Weights of a small transformer language model.
Size: 22 layers, MLP 768 ReLU.
Each number is 128 + 24 x the weight over its row's rms, rounded and kept within 0 to 255. Layers, rows and columns count from 0. Numbers have three digits each. The size before them is the row's rms in percent of the matrix's.

# layer 8 MLP down, 192x768, rms 0.25, rows 149-191, columns 512-575
103:134135117137103086142159159128126145135135171116139114124125119118089165137145120145119129106098109122118144112107151145127134126150139142151189156122102155113155114156134105166153117116139058
099:164160148121191114121129087133136102081126122137139149087159141173105123111113139096172151067132163128106149131132133135127155157129097129108126105099119101130156186129134144110089184164108126
098:138121154156155127158164131138123130176153133105132127079161100161125123135171171170120152146101183101127135107117103140109114166103110092162154111114145137134111127131098126126129100117109122
101:140125112146153133060127112130121155152121143104090125075150128155151134113147114135106159138168133111123114142144130117117107157107116109123080174148111085128109085158190119212076172144148147
101:127141197130142166104116140078131101209118136122128110113088099107154155127102106151118120138136114121144095116082130085094157143132129156171124151100134139135124148141122104111120148128121118
097:141129142099108111141114177129138131182137120101117117121130131175121117117124091104122184109104085106165097164134137084117128148123136122121101182201142145111143153093126089119144112173147121
099:120143097091152135148169116090125166117169162169111113122124172182130150133135131139135133095119132077123122139149118090115120124115122138164139146132145124111143081123103126080120119145136143
096:123141141154157107122125155159137115114144125106159128148103067128133152133091179164089148141108132120132089129124154126112150117123148123153114152097146143107100127097069146130091098086132130
102:112134109136127178081156131141116158141156133165123152137129127097090172095114153126132088114126094118135098153143153139131082104156108130178127182149114159147106157137141141108124143111143129
097:087134152166095138108127138122092065113084114141152141140104118090101118115108124151148144106133114098118202097120129073101152139164146150108124145114098106140119125104104120139129094095139152
104:129145086133124140116080118149102138163162123183158141145072128110149168102135120115102121156173140109107130149135109151121153097126143123131109092108132109126148150138106111144120119115093085
100:130140121121102172130139142111102119113097154141113138116176125109123170111164087148091132133097095120117142126120142162084148120136119166133124140127146137161113153134106095121189121137156098
097:151116132143086108151085143161061114130099103111139117111142119138147091104157088095100101166141095113106114106127142116134094133098112099146137143141150181146114158169165145171102127120130140
100:109112153096119118172118130141126135086164132110159131182118147139159137142091126144150144103148135081126118159112122115112108158115136150146118136148125094125110121125139156097142111126150127
098:117134129120143124124153170095129133097141122151126141130134147149151157135148142161160088161158106164129138165159141110112095105094138117153089121154163162154148127123133153138104152140145143
096:119136148151137209161147161082140162081146112092121193115113136090135133125152093140140162086117124162131166115106112128145156115092104155125176064122159114131095128114152123109126154104176118
097:124170131091099155164178134120140156160170133126136079152121126100195111180111152181121138140137114120119095135118138056106119112139107076108148136136126087072172091131084184095157157126129120
105:099129131137144098110155085118139104122134165085137098151135142107110105149080146160128119112145167138180134121165172163092141096131138120143125104122117094109129105139163120128126146092153137
096:143119110096103118147147134110164102130084154131129111100126097113149145147096142159151120123087121104108077105153134132143170098162105167146159144123158086137160128133134136152140094141156130
096:108108156131186128115177143119114173117119158160116111102120125112118078095125135103150112138134149159109140141165120107133128092132116109153164109096093124190148112135140138112136154134147141
098:125124118167117132157098109146152148111138153161135060101091109193117105126149127150172115119177113165075148101148144140120141089139157153120135138075114060126127125104156144156120180114145124
096:143105140114107129103126124107096114140084118105125144147108123130109114132141126143115150106114152170149113094153098112115119126148092163120110139127102155154141109132114140075122123099125135
099:142088127144124140130159133141109061144094102099118097141108115132130124108127109139134102154092124113144121151122120118131112172129140102092113099137078104109126129124144110129110116181137134
103:158136086116157130062126149153173127137113132144139109149123109121135098101158128163163107136105126128073145122117174131141130074136134107172139144115147093122150122163109103131132158095125146
096:092127144097084136117075134139167119133155130134124170089151139105150128095134097122098100098126118151128104112131155130166135122142155098154168133131111163097147149145128123149123147098110132
102:091124137135091138106164141101150104162125113088091125138118132163144148143104144144120103101120133169143120130146137100149148135133166163151140093130143130128103111172116167123126122154099111
100:092140135150155115121126126168106094113077108126085119122146127105132145139145124138094156103137126105148155151158080116141126133170135159127141147082169154125106128143141106139138134120130118
103:105168122139172153109177120105150123105147146116140124113143171144107152097110165170142118120126145110119133095121093099115148114107124154124104159112140137121133107123100129140109144123150129
103:143111147114099102072097153131124122097130149144127098101117110147109138132119104132094070103194145121122169078151125117140142130107153097149177117119147100141152126141144157070121095126103147
105:124126128132139141139144150088145126140123181104126142128132108146116097141139173147140145113088132148127137159140112122123148149109122102092123098179082102101138162141168126108089079131113150
094:130160128137088146099099157175109150099120114135133129154139090149154165130180135107137133127141149153136135112161102100066149102107092134127150175151159122110148102102126111175112156207139121
097:152124126166132107140097165155146130164090144121107149100161147132129121112163139114120106125081122146130102125138138153146144112090145130161140138182083129097106172152154141121148124106147115
104:120150107133109137145145143091107118133106129158096129144095116152144122129145105134140155091130081113121109124064126116131141135171107097135156125126181124107131133133140093157132162121149191
102:089160113114098117157168134095068148157121139141122137115096087115094135118164145145166120150131155084121157126123142155096118133099176142107118095097130169139127095111146090214115119119140057
101:155137125139181134113118121139191159110093122155139127163104122079159111129132166104116108105133146136124155133140116134128134109153098117161137136173125108139118105118144099169147104107153144
104:119104167147080101113100110140178152091115134126107176138133110136123096145107125141105142109138148132073107112124144099081096156150169130113151153135134094105102104115082131130122118093137122
103:104128130073115078141137138152145107122142109148116102159137119095125125139117148123115087139133099139179132154104098118097123128141093129111115121128120135169101168127114093109151098102122143
095:117099124137151169133123131151125110106113142142109125121136139128111110138152125118117090148174126110128123161113138130101121141108102106113113130103059082130133110102112126093143139150157089
100:121136139126097142129087128113125126107105152153153143098131154113099127124105153123101123097102118102112097118105140138140150188125121150080103094109102139113079129174134137129152156119135153
102:110117172134143166137100148089067132143142122155153149103103128119126119131088176126141112089141073106146155138139131126096101131133126142139116139058120095129146110152138107101115117159163143
102:145145112130126130114078144085130153106065118123148113127139145123118120188102115131102131119127106103125143133121156132147094157139091156141150106118122113086121112117118135079107152130130126
104:149133090085096131132098156166134109144142131096119118122090081148166144123146081123145138114130113154138123127123119058075156057112122110114110127144134128132141143101125070070171144128120125
100:144093118152109121140093143122085101126113133172150127129113127155107114141152170146137150144177134131094146101143134137124175117151083101139121122180114134148122149129142115132170098186145145